Part of a small language model's weights: 3.85M parameters.
Each number is 128 + 32 x the weight over its row's rms, rounded and kept within 0 to 255. Layers, rows and columns count from 0. Numbers have three digits each. The size before them is the row's rms in percent of the matrix's.

# q: layer 11 attention query, 128x128, rms 0.0439, rows 116-127, columns 64-95
# k: layer 11 attention key, 128x128, rms 0.0439, rows 116-127, columns 64-95
# v: layer 11 attention value, 128x128, rms 0.0436, rows 64-127, columns 64-95
# o: layer 11 attention output (transposed), 128x128, rms 0.0544, rows 64-127, columns 64-95
# gate: layer 11 MLP gate, 320x128, rms 0.0626, rows 0-69, columns 64-95
# up: layer 11 MLP up, 320x128, rms 0.0628, rows 0-68, columns 64-95
# down: layer 11 MLP down (transposed), 320x128, rms 0.0627, rows 0-68, columns 64-95
q116 103:115054127115183121086153106169119161139145142084148111126121157144132065163161140178114106140132
k116 100:102118106108146194153061120144164105132166176125114114180069140134085076094140147147106148122075
q117 097:151150095064161104107206160175104119128102135092113078127083153152080105125167120141144146082140
k117 095:184183176008179113118075134130112110094124149152112137123115163103127102091100122104123122107159
q118 104:110077149105117183074150101168114100179136151165091128161157133125107122120159096109175098089084
k118 093:143097138079139115154146102202085144175077106171166121163137093142114142066136133155084107164083
q119 094:067177080156144166112138072143075132156169141092127136122141074156150129151078151111144143174178
k119 096:173160113142139116171117109160168139128080134173121136145110217146176139122115095141163096123144
q120 097:148140211112164145108085117146150137117092030088109151062081118146155170139174146138074095090115
k120 095:122116106155106148123147195145138118144073084085154128083140120113165140109169152067147162161091
q121 087:132079155137139125129030145132123126152148145098120153102143130097120091126094133119129144103143
k121 090:145048149083177136171124076135148074102144138081081189114117135117099114119096153091141142137123
q122 101:100078139153120128107089123121128091121074118174137115117133125142128121160086157126153155074135
k122 097:103143138169132155180202143143134137112058121135184112070124141119112106126146136117173125166132
q123 093:097174113157110187131155074111136149163125099121123113146146161140098201140145161070117142104101
k123 088:142150167086172163159145145158140110170055159094150103146160118096188118098122190102137113130110
q124 118:135155100150097173095110187087156137119094085170128091088163156138123164111113104189132083114149
k124 110:167139161113203093112105137107063139122137119104182105115137089050174098114094085176122118121083
q125 097:043131137156078142094105193124107171096156109135129114136136113067168126109162144119055118101113
k125 091:199107093140085167128161176108125081105099158100133087208155064202109166142080143153114153155135
q126 099:118135174138092147144124056175131132122193125168099193106134117111151132101211127181114085072136
k126 091:128114103123083095123110149156143142137120084129117157106141096157131173121142093123081161175120
q127 098:126123122145095135121122140144128156150080135131074124087171113123144130114097106138136158159102
k127 101:126185118179095073140148212211092126163132119110163124129116123114130120081096108109094119115154
v64 099:194147120170139097102146180110143143099077116093138126130135142140150114153117089090132094069146
o64 095:075101148128124086138142166134089141135128142181093139100156125104127140160103188071110108142137
v65 103:146166076068097163143169177157050124140103077103094158137153153126137150133104096157150161171135
o65 097:103071113144150163128164137119099138158145133087193135116109155180155144125125210127164121166142
v66 101:096134144109103246171144109089159134153094173141129076134154156118143099162133151104084062161098
o66 098:123140120141090134106132115176079167118165140100171125157141095175129221118107145169192093108091
v67 082:155145142070138127097055132093114137125142158149109181078142181095165134108097128133092148120161
o67 081:114132140127157112118154107200135146156119109104179137171074118107128065127104111090137074075105
v68 093:200135153129162159081098154180127111132102130075123143171125079107121170131124186089109053160109
o68 090:139105176086128134033174164127092120143143164165178144101109164129108116153157139137115100123134
v69 099:090092113144119163109090135103206120139128166114125144137211064068156174150163113099054137126150
o69 090:089092134100134113129128089135122136087113122100156111107115161146061112092085183143104076124122
v70 100:090138152126128162107125101156117152164113140139113095114081116099124110116024158141176158212145
o70 101:160088108125100122089120154156124124048118169158124130154101158101087110147138093130096134063063
v71 096:135105083189190184123140097112178086181149107163169098123170117080143114128200163138097125083185
o71 099:169106207076165064206160099193087181065089115102101151147142142122125117103133180128123086137136
v72 090:106127099116123125100066114126122115176159105132101222136092113098159141113103093134148212180127
o72 093:085140132114169189147138073107175115108084112113167128177098145109112124115121096119100068108126
v73 088:170103113119122138150111151130168173109143153180107107107136161109153061117099109153034231108125
o73 086:127135142140165106152100097101170142193123140108129066134117087106071091085232126097141069153126
v74 099:120095146121091122118126086120175144161144095084113173086139149163162092107136106111118099167172
o74 098:112134081166172146169123134160059076117062154112127116134107114087078101097158123113096091074108
v75 096:093079140128132119162185103170124107155085059120160059108143146152139138142103074114207188127126
o75 092:179154120173088135112104142118175110079117105094100143116111138092182149118150134191073113157149
v76 113:121133090094118191112123142127087113153109173137180120158136192064076150109070157138128179176133
o76 114:081089098126151154115162120140108144116149093135114151149091091141150126152116073127177113099133
v77 104:134088083057136170153091100118137113117131165133157118136136092111139113109115144170118125168148
o77 096:149157108094118141115112105123097156077125085162119146146114087093096108114125165119182145150061
v78 092:129164107143135114152109129142184091091132094182115152135106216135138121201154137128113114121141
o78 086:133077117159124105135164183182182160171113102076121127151176081158076211116145104130163092133151
v79 104:118125088105191193098106135139131081120114115127091106158143101162075165127125176176124086107153
o79 102:110151135099133193128143117163155136133161118091189150102128138184168180132144085112162082110126
v80 108:090136113184080116122113078129153153133184144139120135062097114134122108132092101117103116109188
o80 105:169155102145092143100053105135123077153084120120159145139088125103112137039185087114102094152144
v81 101:137107128076122114166170133126145130142102141128121096123096125099128058122053141155142198116124
o81 096:053118104108085140146110131140105163118101168136107142131105099131100166075176052105088097163134
v82 112:129129105196088136123111074123071130100108145174064106181132094136082166080103152132163146141201
o82 103:140190121133073176100133091093097140146080101206130124120100159106096123146095157101083117081094
v83 073:197147131141154127116085124137180079119088081168137105128175132126138110160125111146141112134131
o83 071:162115108127144120127168118136170163124125118100130134161142101183059135116150164151121122107102
v84 098:087073159131111116117160123151143131141103160164116197098135130117130164075103102084133118146157
o84 094:114137171145122104167057133142129092172128149141160063161101216091154122100123141119080102087090
v85 114:106131170125064174079069113111147126119187126138148120117086117104179130174114152132139117132180
o85 103:116161143130189100140153129233137120158127105083128159130114101110062103123132102088109124087090
v86 106:118174186118207166108097184097150126073089067113133101159158111139122144108133124146110062097118
o86 104:109149160108168176123175151163153148132200101150123116132183131174142115156095150125154138135204
v87 099:142137071088109123134110135121099145124144118172102160147075083159139059169164129179171175131122
o87 093:098174118122156110129143060158156109116162134106125129088089117095142167133087160111100166159109
v88 104:067186099141171103138127068141195122110095114151157124140147101149156101205130116142130150183141
o88 098:165159115097100083123128142131157146187144159168099157172123128059168194071205065121141122100132
v89 087:099077090129132081166133122131145117126137127084166095135112165116079154151139136099121159113070
o89 082:162111081153129106148124166043144095083083180090098124108173090163129092146121137107146141152205
v90 099:205180149150143157129108182122156111178095111076150140150123129183142115164108115091121126127128
o90 095:096141150112189178112115151154158159104133098097066077125115086151078186148130099145115099115161
v91 104:094101132125127110128095172121107138125081067138151161126154153163129146092124139126119100144092
o91 098:152166118110137088155117131118102112067151134143144126135119121176084135204176209119121192112191
v92 101:122142158061130092155120148126111125171111115056148157140109173118136150195032152131141104184093
o92 095:093125085114123117168192130112159141077190118120129128171141092146176180130174146118179166183110
v93 100:081105110115097153126155162117179118126141102118086129131126154139146150154089134127178184191127
o93 095:151138121101161150162051135137049110135114126124143142182145111143149128115154138104157118086126
v94 092:081134114074150100178121079109146090116160083105092121137111121101161134154116092135137107094099
o94 085:091208069126078105149201174145111114112145129154158106103185111197123174086132155135089066147126
v95 098:167108104142158153114129144123076109104131131185106169139169125095118169076100144146174158068160
o95 095:129082144142179115097130152151114129109115109097134115099092152161158087166090124076089092183104
v96 090:187145113129176115130147100135063085154200113080143124113162089075129140116072157081127156122149
o96 088:115141126137117108068122166115128129094122152113134200067092140179161075139122146213107074165124
v97 091:094145106118118129167114084129106137099079190132090126140119080099098094094119125147131097161092
o97 091:094123090180096148114166134080119142188122133157136162126108103107091196118090106148116136158122
v98 087:164129139154121075114128105092139188163109174152110133154133105158194118107153094087164069133083
o98 085:095093167162158114113134108173095093094092131114158100153156154110087105109118131103075117069077
v99 097:142171093111188092136100111168111151104153143107115167121134121144183062144069121108129071117087
o99 094:105125079126144138093175123147158137115119096133121139061111102128103173117197068142153088167136
v100 104:078095105097080097200186083090125162122090120147095148139107162134115051100082115134142124101173
o100 102:130153164151060139180136125069109127144076124103155123177138135152077175091179132091110112142065
v101 102:113060150117114153129147135105118143126091058142098102138119188139170126115166163153098111091118
o101 096:141143167115134153201174057111158107101178086130166104072129143146117098181094166111179170113142
v102 104:168161159151110178088107215106145106155127148167122080184137123125107148097106129168067082106104
o102 103:153161136136168152106129090123139134097132180138135127110127206156109104127120118145191131108089
v103 100:174096171172081126137073149130139121160132120158132195128114135104099180139168173087120109130090
o103 095:140105194095206115053149120132137146165156096125107127138154124145137049120078151190151140173108
v104 115:154084123056162145143132138165158111094121133115097158146120116152105075130132150159162146137181
o104 110:190158151166126123144165094152142179164136088116099125120145080110150217147220151116162112157068
v105 102:140110130095140117178136129149173115134125105166151179113147116133107152113103145142182166073147
o105 097:100129144117166089097143147119130144170105149110063074130141136132137119131144117109129142177093
v106 090:132073102119118098135191122155092147107077124091137098098127170168107191159130102119133088170114
o106 087:136129122139139143104074120084121127153114134156115159123171054143170154178130134155144192152114
v107 096:101141113150146109116130096125119113181188116084149162111153187108162129115076111176088214132087
o107 094:153127123143147127160132157102119119115129156108156125167127154109176159122128115118126069133143
v108 099:161145098186100142158145154155142132071125153121118122128075113153108137138133128078101128124220
o108 096:109170146107098184082117102101143136171067085101112108108091138067101167120124110136137131133121
v109 090:100141073163066151122165137133101143086127139149123157154111103107131056090159111146161117086061
o109 088:106079123142164151112085135061170072137108160132126121143139141130114181141090121130109116129111
v110 109:187111085072154094119109113081169104110161148122101138192176101130119109162097119145165177150147
o110 100:123170149140098198127137094127122179127129102137089123093134141145133136088164126108179035170101
v111 097:147105099128107116122101175161106125130130186112137080121119048066098135139119107147108102141105
o111 099:149130123160078169094139162094155120121086136164105138120093139137139098149086134106097180149122
v112 107:094139167111172144066140137130104146144137136164130177119143123087134082168099114121097173167137
o112 102:085125149107134096175103113164140170120172069148149077125129114117155133098176117135141177170109
v113 106:126169104113160176112149085211098105181149137080161122120186102128085129140059149040180123147083
o113 104:116075066127113126124154166095083096125169132179098132090084129159150178063151122167161097112135
v114 095:122145148099184114071137116131122099086160099148126126160168111093137112144153120157147161176107
o114 092:171120131130126088140185115152109162163163144129143120105119135080097111162148150154146134141092
v115 099:091079162091144159134059092076100165133089182177109115122129065140144103122173137149111062098077
o115 089:172225138170112103113180136153113116074145110114118101136119097112121116166138127102127139155159
v116 087:161181099094188148095072093111093102099171155148154122122130119127134101167137138181136175191189
o116 086:180135177085125148103143126208125185103125127105061153099127081050138133119155086085134081142093
v117 097:135123191178080064091106168157111112103163122109140119077115105155116211104090141158158129140174
o117 094:174181099106122125102118111151143103212154049158137144056196122150127075182171104139140191141104
v118 097:103138122183156145133135156133135092098121095095147111109139155112133136138149127162114093122140
o118 097:160135074101160103140136086125122139170104125173095186107086035155079191162114114103074152154124
v119 095:093130145122202133156118140137113169121098104135112141122120149132131086140069135105074146093168
o119 094:105162065149127125156154069120168098172161094172137080152088060116196176132164123131181093195116
v120 087:149160136166192140117151142124151121156107117123117089115151149179120092128047075116119156123145
o120 081:079142112131118173128082120139129142103103118129127146134120088152183154100132121145133091074173
v121 089:173180087113144140127135101169159139196125151096115126116181084145157105143067107147086158073125
o121 087:123114106102101131161112171101157185084166119128144121136095157109157151131226135122072131183125
v122 106:177186106151137136145143096148167149146123111135130097145112099122140221128094133109176115193105
o122 098:068089123071114137106116158124122148138180109205132130135132122115125091175128135191152144143089
v123 096:158175099119151135172121104117164123127104114137133166134098207168116149134082114108091078157096
o123 095:132069143133161157129167186117137130134115135116128082149184100124104185122056187095183121088111
v124 108:116061120069099142122156096136252112069093148158175121118105097062127124098091100141124094113098
o124 106:101129188153170045111121166107108134191096157174123115158156151121083095148077148086157148100135
v125 103:117122092121181114138148145131129143106101063167109180166164128139130174168162152166118096092152
o125 098:122127183057108075141135100144125141142181166097184074133161121155163114132105165108149181141094
v126 095:139132087137104167093133151151136146174134202153154134152164094120125127154130128179104101120083
o126 093:144129079097112171121115213119132091090113116149149144130107154128106141103128122126147103118155
v127 086:117129167077113146130104155128137168130124158124153129129121134096131056125193150100180111087113
o127 088:126127224134146070111187160157092116158136081107152103137158167145072122098138061091112117071144
gate0 089:112169154093133152158113123134199127128098095131068083104147141131153134157109089154121114072081
up0 089:119179171125133131131107127100160157118133181167119087187170144119172088139139087178090110108097
down0 091:131148124185154108160072074130188180091115133083160180163187167176138102117101100093100132078127
gate1 096:109107141113134135048140121094148134126189102139130058105086155152098125173109091117159131154096
up1 094:118101088176099138119175135129088101077194101102105106148136125146134139115188176138115124104137
down1 094:099136090146092099149161101168154151099058106114137089155155080117081131133122145088095202143144
gate2 114:126135164168151125089112103061142100103113112116082160105150194128134128154174172145141085196138
up2 104:143113121035162172178099167119144124187089130150198147121158078109141152143131090157189110145134
down2 105:170129152080078187096142166114163138078102078146173174097105107110134102120133095097113116197122
gate3 094:176104122130113126082070159150111159128092089069137151171121106170107112133104105136137124089113
up3 094:109178104127121074150163107170162111132102119156138107185138071105090113130166162142113042104107
down3 098:116147146154119132072119088116150147092094130127101084117113117163174150155152110151175082148117
gate4 098:114136170166170137113123094104161131122135046071152163182119101105061135114098042097138185086094
up4 102:103107126110146079161193148133183090110103151110175048142087137142120178141101114130156129200169
down4 109:098092161175167092106099124125156189084087099163181060116168151075116142059107076102134129125117
gate5 105:148137110158103094100176115102107093120142102084136094149153151109146129074131140112138184105177
up5 099:120106077117089132128133150182180141184094131120111141085162120117152156138159163187113115185150
down5 102:189153149159069122160157108143079146122122215084116130123179121138138132094153123157150159148084
gate6 095:146139130150107123107185092133117149134137141073151090122131168085154109158123097185148116142155
up6 095:161134120185161144175101148107130133103140086206139114150156135168058103134138138103124148118097
down6 100:184152175162073143136151097099089178149134099109109138161141114126111149158146135151116129155112
gate7 121:137139110100126125131101128091091135180159101181192152122107160146092080176151145143197122123108
up7 114:104123154095089145183135173116076126168139134165085072154111100111114089103121139118137160096134
down7 097:143130157100113148116088089086185151065149149133175170130099167080143126114159115145165124122156
gate8 100:118176124074114066124186112085150111122108115158147091155132109107121112084175163126138095112110
up8 104:101111137130158122148083152107120089100142166126136125147159082175143217111133089165161161139142
down8 097:126127149148064133120200107122135152118121084137140137102078110131178076098119171149091142068119
gate9 110:094098143166133167111125157130064101111130088166132136139186101127114069157096078113155172107108
up9 103:086149155115192079143167138155162110192153127105166089137074105148123133127142137101097125135131
down9 109:125146117162112128111123063082129134164184143157121066152110138072116081082143131107137126166106
gate10 107:119214137104129146063166126150144120140164167149119160162137093082105112214186144172110097116139
up10 104:152130113128144174144099102088129161155065149132140167099088168160106087065120141128080135142111
down10 098:107127102114151158146124133098128080179107099089153081153161138122133125068141179117122144070094
gate11 096:137125150072142114137108183105144136134090120144143119115160153118068132133089095234051093182161
up11 099:143122093075166157153103096142129099101148077153152088171108060136142142159126124127109083114136
down11 100:141122066117129104151123132152116113164124181121103128130098094088126085175128072154086090141160
gate12 105:183163100164118123086174112098127146144115102132141182100121103171108160074149090137156145129146
up12 102:151095102184167067116129158146152126162117134160087157128154145140146132187098168135095107149180
down12 104:056119062090093177121204095162097160160132103114142130066134119118077124075178103117177085091093
gate13 093:114141171055093131144151136161089099102143130114139129060126103163115107122091121160139192079128
up13 101:104148103087122210156158148079173146112115103038078090141164151166182157081078119151110173135126
down13 101:115141077142134151154097166129123132064164110149117068115092118103125127124133100138131140140131
gate14 101:125154127090172158097167075061149147108105118101193154103125127119121123175167161128100202105029
up14 098:162119072167153146137145133162107115165086133154188092167110163200152093126217083092107111121160
down14 101:132089180120164097120158110172155130077095195109107182212088216151112117078135114089124062131152
gate15 103:150119129101070171135159117110170118143151150110160093080130083050213114189145194142117149115142
up15 101:163094066120150131092149106084104189110092195104140165148147148155118091157082096140163179159132
down15 095:122120098162116123132092170129144119138125172091114083074167165122107057114132169163103101091116
gate16 099:135169136139088052135073156143145142059161126070141160140201115144160121112136097161126131112121
up16 098:113170175178125123121176140120147064079124151107052119112130152115150101122171066083121107077112
down16 101:115091069092122144116104096173127126195133135184106098109143119141095132128104137138153105149086
gate17 093:145167137166132096076079140128111187158155116140147119115071125126175137174117110146115195184115
up17 086:174145122151142152143173127092090108145107120134139090148128114099103168122169098123068123135117
down17 094:107166178136115142146099139067099200130204145153116145099165102112123134109110092087115141109100
gate18 097:123168094161106094103197142168152158168161136140143097077098111120149130122124151134127106157050
up18 095:097118111167130162104116142073127196120116079097109172138175123169105125091105122161130104132196
down18 100:132109151144113128128134160143105138164175170083146073077104060070077133151167095157122066104091
gate19 098:135116103207087148109082144078099145139114231166119163099143173138167132129142129135071156117199
up19 100:164114132073158121044134125177101129138064068142112213155122121199120184149122097045130127124133
down19 098:120117148146132069086097120117118160087133137116196115155096148186110117064093149068094077158150
gate20 095:077150074085066113151167124185119138102120149149111140116117115114115112158074133128154171134178
up20 091:157153156153182120109175067158143120099091076134085071157182137114112119076084129133169146056159
down20 092:048119136065068160145074104074137137172191158070153188098201109166122162085140135156123132114105
gate21 106:155105144173162071117099167097141130132148104075155182135143165128063086170096083125142134148120
up21 101:164160125163083128144151097112066138076161105131163145116147133173085152058098153135153181076070
down21 105:135163144141122159152141156173170144094097107111067110136114066128123131108190145095141132100086
gate22 093:155159141093138078154103186101133150102137112105150127093129104178089134083096069152169066148116
up22 092:153116145129089127151169145110124101111157145140163136081117187073187050152144097134081151143138
down22 095:183184159122042062090074159096133190082102101131174115131176130084153137098128154117103061161157
gate23 108:037101168110164158120140166144105081095168071158119156127097119083089117137150115158179140140094
up23 114:146144117137160169109174147087188140105102088120154094123120155102109113133112138126081081123132
down23 098:107080088135132159088196136166161103109112163167096185158147125126145117146156165134058131162132
gate24 100:076153109080128193079105166126136132100096142125048141132149128108200085132141137150115140124098
up24 102:201164091112084158079093158129151133092102146084106094124146127173125156149198167172161113139175
down24 108:204163109095115079115154088166152134118072098136136080090173162179164182190137140078122121146159
gate25 093:110076140117160146130161141124139135089079179115176145138096127131092156105112131076108156086148
up25 092:120119095085165130141153150114046155086078133101127136133047114072204154108151163113145152073120
down25 098:126108112131082103141142149075135138177120145181133147079173136089124139111132170101106129125154
gate26 100:129092132148132082122111125129125108151143131165128187072127160171123107088159148160191139173125
up26 105:134098118137081127171201109137108061135120084136080135140117115097155092143103114057125083042178
down26 105:118160150139066100193171112131111133069142076130150216150122128120149109109145114088135192100091
gate27 087:091160156114162136119106222137112128126139157090091110144144111091145143180172113152111106150074
up27 095:057154125135137187090114125068160134109118135089168126117118175104152210126155154133067183119116
down27 097:135120191143088116136155200098118151123153143094150121139137160189135136206144092157129124127085
gate28 105:143107077072144128109149107165209111051118191095125147080109104176058155140101125135128097147114
up28 103:152165107200137103193164103112133155142163107082172068095095099157124139148119135130141134145135
down28 102:027137145144126155098166126121122124131172132177117050103127092095081140093154133129143111171071
gate29 108:098141125111160124138131114161092140137049104116143116122086106156173122147112075093160107124096
up29 116:116091112098167115065053144121144134105160074153131149115137150094139150153132087167126125144126
down29 111:131153131056144173096104143120156119110149146100126106153119162133150096176149092136074170083085
gate30 090:159141155073148125114162154158188114115154123099179100100161150116138171159168097158106135094112
up30 089:131118146114163080128097165089135097079124092102169134109178082130128097115154115091123147144136
down30 088:119138108097111186154165120140125125118146080159195104116136131149149133083115152198096082060116
gate31 100:138159188122160112091099119141136130161131108080149102144146101098100117109113104136162181119159
up31 100:056093083083105137178145141105073096082174116156146148163149119145076111168142198123133122104127
down31 096:118174133082145134121074119066087145096131119179077122108171147098169132106135121209156107112172
gate32 099:120134166141102147095149100145123119121158125133161113147142097114124125141165136211112099091120
up32 103:123193046139142115141097111152073125070159169158141188121111098150183038138124170168105123122115
down32 102:142149106139120048132088097090108141133145177155123135096065131148146146120115182156127115125039
gate33 093:076107161102142105155129184168156148121168120150149142150147042115153123169130112131128123102103
up33 098:125146112132118128098157191071087131130114195118132118168162170176126106105100162109138136149149
down33 100:150151131109169106130118124144163202122144060193203099085121062111155130094133159147119112114155
gate34 093:198116113140137119127184074143123158100110119186143183131064163201079100089137109161143136104147
up34 093:110141164095146137144082171150126067159202137104137106097112119041111146084156073109074152173114
down34 093:161118111046094131185166066119139154173166131130145141126100092093093062155185110100105105162163
gate35 101:106121090121117180107159112164127172142164111167143133099154096150149130192139092155147137110135
up35 101:161122173148131091108123039039129080143169194109128151100132113120105132096127140142161115163173
down35 100:160162113173095117159134072107153143153168171144142120158186085146133129107102137169126170118069
gate36 096:112114139149111127140105147173167105114135087136090119050132133108087131141141098048091169139156
up36 099:137115113064130148148128139126134117095121215161159199119186147175110143157122107177174087062140
down36 106:140076154142111117163168099137166174127097162131141167145145090110150137123109075107150105095126
gate37 099:198153161115081144120121147145143160158124094173145086104165138128167141112178109107157175094104
up37 103:125145097170114130160096104152138064162167184087161118121108136119168070151149096106112064129110
down37 105:182179061129096147147097083134140154115103104110128152129170174125131144127140115102115106171090
gate38 090:061139203158113117166167110108058096044129119102162123139074154124092099128114121139110139123212
up38 087:100145140150090150127136116161140152110100118156093123128105131102115083112070177148139115094124
down38 096:102189098111115128164165127173149126142095128104089148100086183145152136141164125206206089128148
gate39 113:071090119123135121148110132109139109100155135074139209120170136167100150176090230153095090167153
up39 106:120121163132144118127123141157119150096144177136123175059148147141199139103134157087126090098154
down39 093:175150226115128147135117090109199180119141151110165131139102099071091180128143061108215107095148
gate40 098:126113124082164055153122110129056077130127128129146078111133106157177109151117132149114139136156
up40 093:099160103098177085132115151096097095069141132174100121129090106135177180189086124130131138084148
down40 096:119111076092069084125082142143205182154155141123155145157182146090141144124140114069115114178084
gate41 093:147134123113159118159174206144177085092139146137161103142098147145144178159125126136091102106063
up41 096:152157159091137114092158160129137181062129115115120077098053146151084116175090124152096099125176
down41 096:090100134110149122121115074126147086163186160139126114113103088121065121147133143139111131095144
gate42 094:142156130161115115102105135157199094154150095082167137176146123077134152156141117105160116132099
up42 093:131174092175105148124097135139118156154116113133115146208090107110113112175155173174125152090120
down42 095:158107100088107129093182125113112112092095173107128149104131087120180054122124116144107127154143
gate43 097:102112166126140160187153058111118163085143121136132168098133119113161105115138150113161135144118
up43 104:118129163148168124096080112137122154159107179078127135165170131144125087183154106118107100111154
down43 101:099161128078156114143114102110105096157161182118113202118142155116105103175092135178066133159108
gate44 091:089114157082134159104135159162119110085110169079191150130140121129140174076054104163106088093125
up44 093:120171142177073106149099141221124157116134176109160147144171164156130077081140133171084076108171
down44 092:159140085102155153118143082101145170137122040189098113096159152132114144166112143109131160153103
gate45 106:134092156129136118096144174118141144118151106123138123179161189126071090119152120113120111138137
up45 103:130138206107119166169126083097064141114100156065107089127079127070147145102161125155101169075115
down45 099:115145164133120099128100160116116120147109138113109202103114150096102088113170079128143109034114
gate46 103:151165138104114105086166123140179052129168130137180039061125140134072110157067080210144111114134
up46 105:116085152137115115155129084102136130151096136132120194175134080142125165103152166139163107131105
down46 101:210139113082149083121116144149094137164156070132117131114068111157141121115148134140144130145103
gate47 103:093208194118168184108126158110111104153148135145122185154109077116114133162086179161132124134110
up47 097:067114151120177084101120102116164156111164141117128174132138127110173108158122042072126150114138
down47 100:056173118103127138111176065122152125159131144095142144156134129151136134089148119130148100173170
gate48 100:118108124104123082123134117171110098123151126134113148112124115143133062153154103156131152119164
up48 102:155051114179145132121132115183136155128129145127110146101116166168126176122100117119088161113106
down48 102:121136140109156184097185095114108125099109150120141113164186182088133158179149148133153097144136
gate49 102:134089112134120138124115106135134159138133139107084116101123199152113133155117099079143126120146
up49 104:177155134101162153100152094137159161138116137105193095133112124155134131169150092168097171097100
down49 098:070096112075150104089126169155098062100123137096022119108130134109087172156154111102141139097171
gate50 103:162151167129160179200075123157148115081187147083116153176165115149143159168158096071097148078168
up50 099:129219167146154108117145185092097108157191160099150141147106118107176122159135087179141140159141
down50 098:117137106140151126132200092143133164117123057142089094065189082079068109078123123093148127160126
gate51 101:110110108115145080076154067152148166193083086131101185119098075143144101133114173162097163115075
up51 096:118140162108120108141143104144149135066092061109095080117102053152157126101103112168084173121097
down51 098:134174147064136124103107171102133144118190094098115144096115130123127131145065156115106177143103
gate52 096:146154131125120124101219139126045179125126144102120154127123149104119118085156109174158124100150
up52 100:112132127144102156151047122112149126121121093129058166103193108123199116081111184115164161149146
down52 101:176193088095161096141092148113121114199120147100098126083156099139095128117120158132138163102116
gate53 102:106070101158169106088157128182191139117182170161072096083105163102046109101197082101165147131079
up53 108:085106178118092166074088131126131124104132203112133163166093160099129137110117004149120123130123
down53 112:140100089088118154090070147142118116074104103082102157085112143093139143086116079131156156102089
gate54 113:101095183163196203180053211154142112138150119114188166140102166131138132153151082191148130095118
up54 107:199093134159110183123060143121101079136143153157148135174079175093132129171173107102119153088103
down54 096:148111107113108122138174137132072146133051142184074065114169110125066150110172144088122062169121
gate55 100:142165143127109181117156171091160162105078118174131052050130114111143136122134143180111168125135
up55 101:110125143102152138118143103092129130184093133137147162116150109127146090108103119113154078137187
down55 099:127103081138081115103117204114144165057195121133103079120103167152141151179117100063132148105110
gate56 096:100070117122163128140102162108093172084116150129117162176111115158138060158110123125113161070122
up56 093:120160084137138139095094143121166109132134093131157159054092134112125148199158153082156128176116
down56 097:103138105131128144138148158139120138072098150069146111181157102097162082143147152144144169119137
gate57 098:171107106140112167115094047084106127086116149141050096178129140176150126124106169123143159128155
up57 098:093113130116180125152129155101151119104085130060150132111147168108126090135144120162118092152040
down57 096:144183157057133184095080137211133139145136105147143137105134106101091133148101139095154118199183
gate58 095:148175086106143157120156152147117134129165101110155147115115097108182126148155144147115112142138
up58 089:114119135147068119088078128099150153108122173140119127142151065109098067102075155084130191091138
down58 097:134176146109128107174160105142167091078175075152166150105106149107105141134137106157179073160171
gate59 107:158166118114176117155122095092081164126090133075108138141123100135152159151089117142080106144160
up59 106:166123087112075097066130160149187142157103168181177126105122140131064151081145128175093177085177
down59 101:103103168096130154117069163142162164139135092084105059066124231165118049144099118072071147144126
gate60 106:113116184118151090124158136156023140182133138194101162121151151192085146177127116116176099102087
up60 102:120139111119128102203143113083080090134107106147118148117161171144115127139058131131076126106136
down60 102:151143178134078072164134087150131133112101135150110121131159144107111103178185105127107097109105
gate61 091:069135107108139128154157152133072050072137172117154142064147113091147135090168124128107116129167
up61 091:171129105160112144136119127102167140106188113159182161109169160060106126143114130143153131127112
down61 096:136187119131095028120126104114123134165159126144153096095139081113092129123134109134137152135103
gate62 102:113132116102135158131119102146174138128151172123162133165174168130087105153209139088095113131075
up62 096:130082156135120118160146085131163144190142118155077136143114161138100102101101140168107117153108
down62 099:099135179156150106127177103108094100152089147132108086080096155172138220117087129162124141092145
gate63 107:119088092144150167110125158110131110079179129136125145070078160176148098070144133134084150142103
up63 107:131117103123139147149103122094153119175141132070025104109104118084081112113147163172125116115111
down63 107:119119120108095100138148112086132100131104080127115128073106173157101080117112173179040169130097
gate64 110:144157136166164146109128101117115205171168111102141136086187073120108123130132127178136137178164
up64 108:132130099150112140140170077082095185131069136156139119085180147127112164110129150100132155088100
down64 097:097140115129146158114176167139132113187101098172116122080117179118073150136141177129126146144135
gate65 106:154176119163097105148105079123141125196098097118123145096141114072039075139122175068143084102137
up65 108:085098079156158190077119145118103159111108077163150103115142122124152159185065160135137111123129
down65 097:167172159117093146148126112117133097122090119122131117071138115114067119108141108160127083188080
gate66 088:106102102171119104180176117149146137124086102143138136117139147068075167104189113100158140131123
up66 093:143101182086168051102137172139162152116070071142129120115094104114061130141153185131142137123132
down66 096:094142080105158124092097153158146105073118184112137068140075066111090164125193151121154175134127
gate67 104:093103140166107124151153177127142112125104152119095113138062102140168103164145104037133134188122
up67 107:131198104110129126112091103151145072110088128147161074070157108093115131091196122175161182165114
down67 103:089163070123140212099111211130160089132120083154179145113153125137122135101098082143092172101132
gate68 098:117171153135105187066195121079077121122093109076144140092069143123177109117096107136082176101105
up68 102:117156142151121113113124112180169119149140088114171186137165186132089174171159104109151135170075
down68 107:177114100136131086113132138117091181129128137074127170155133136128108187164119134122145150115113
gate69 111:145138136158129113124100136176149142111153089086086113060095168125101154042142118066135156120100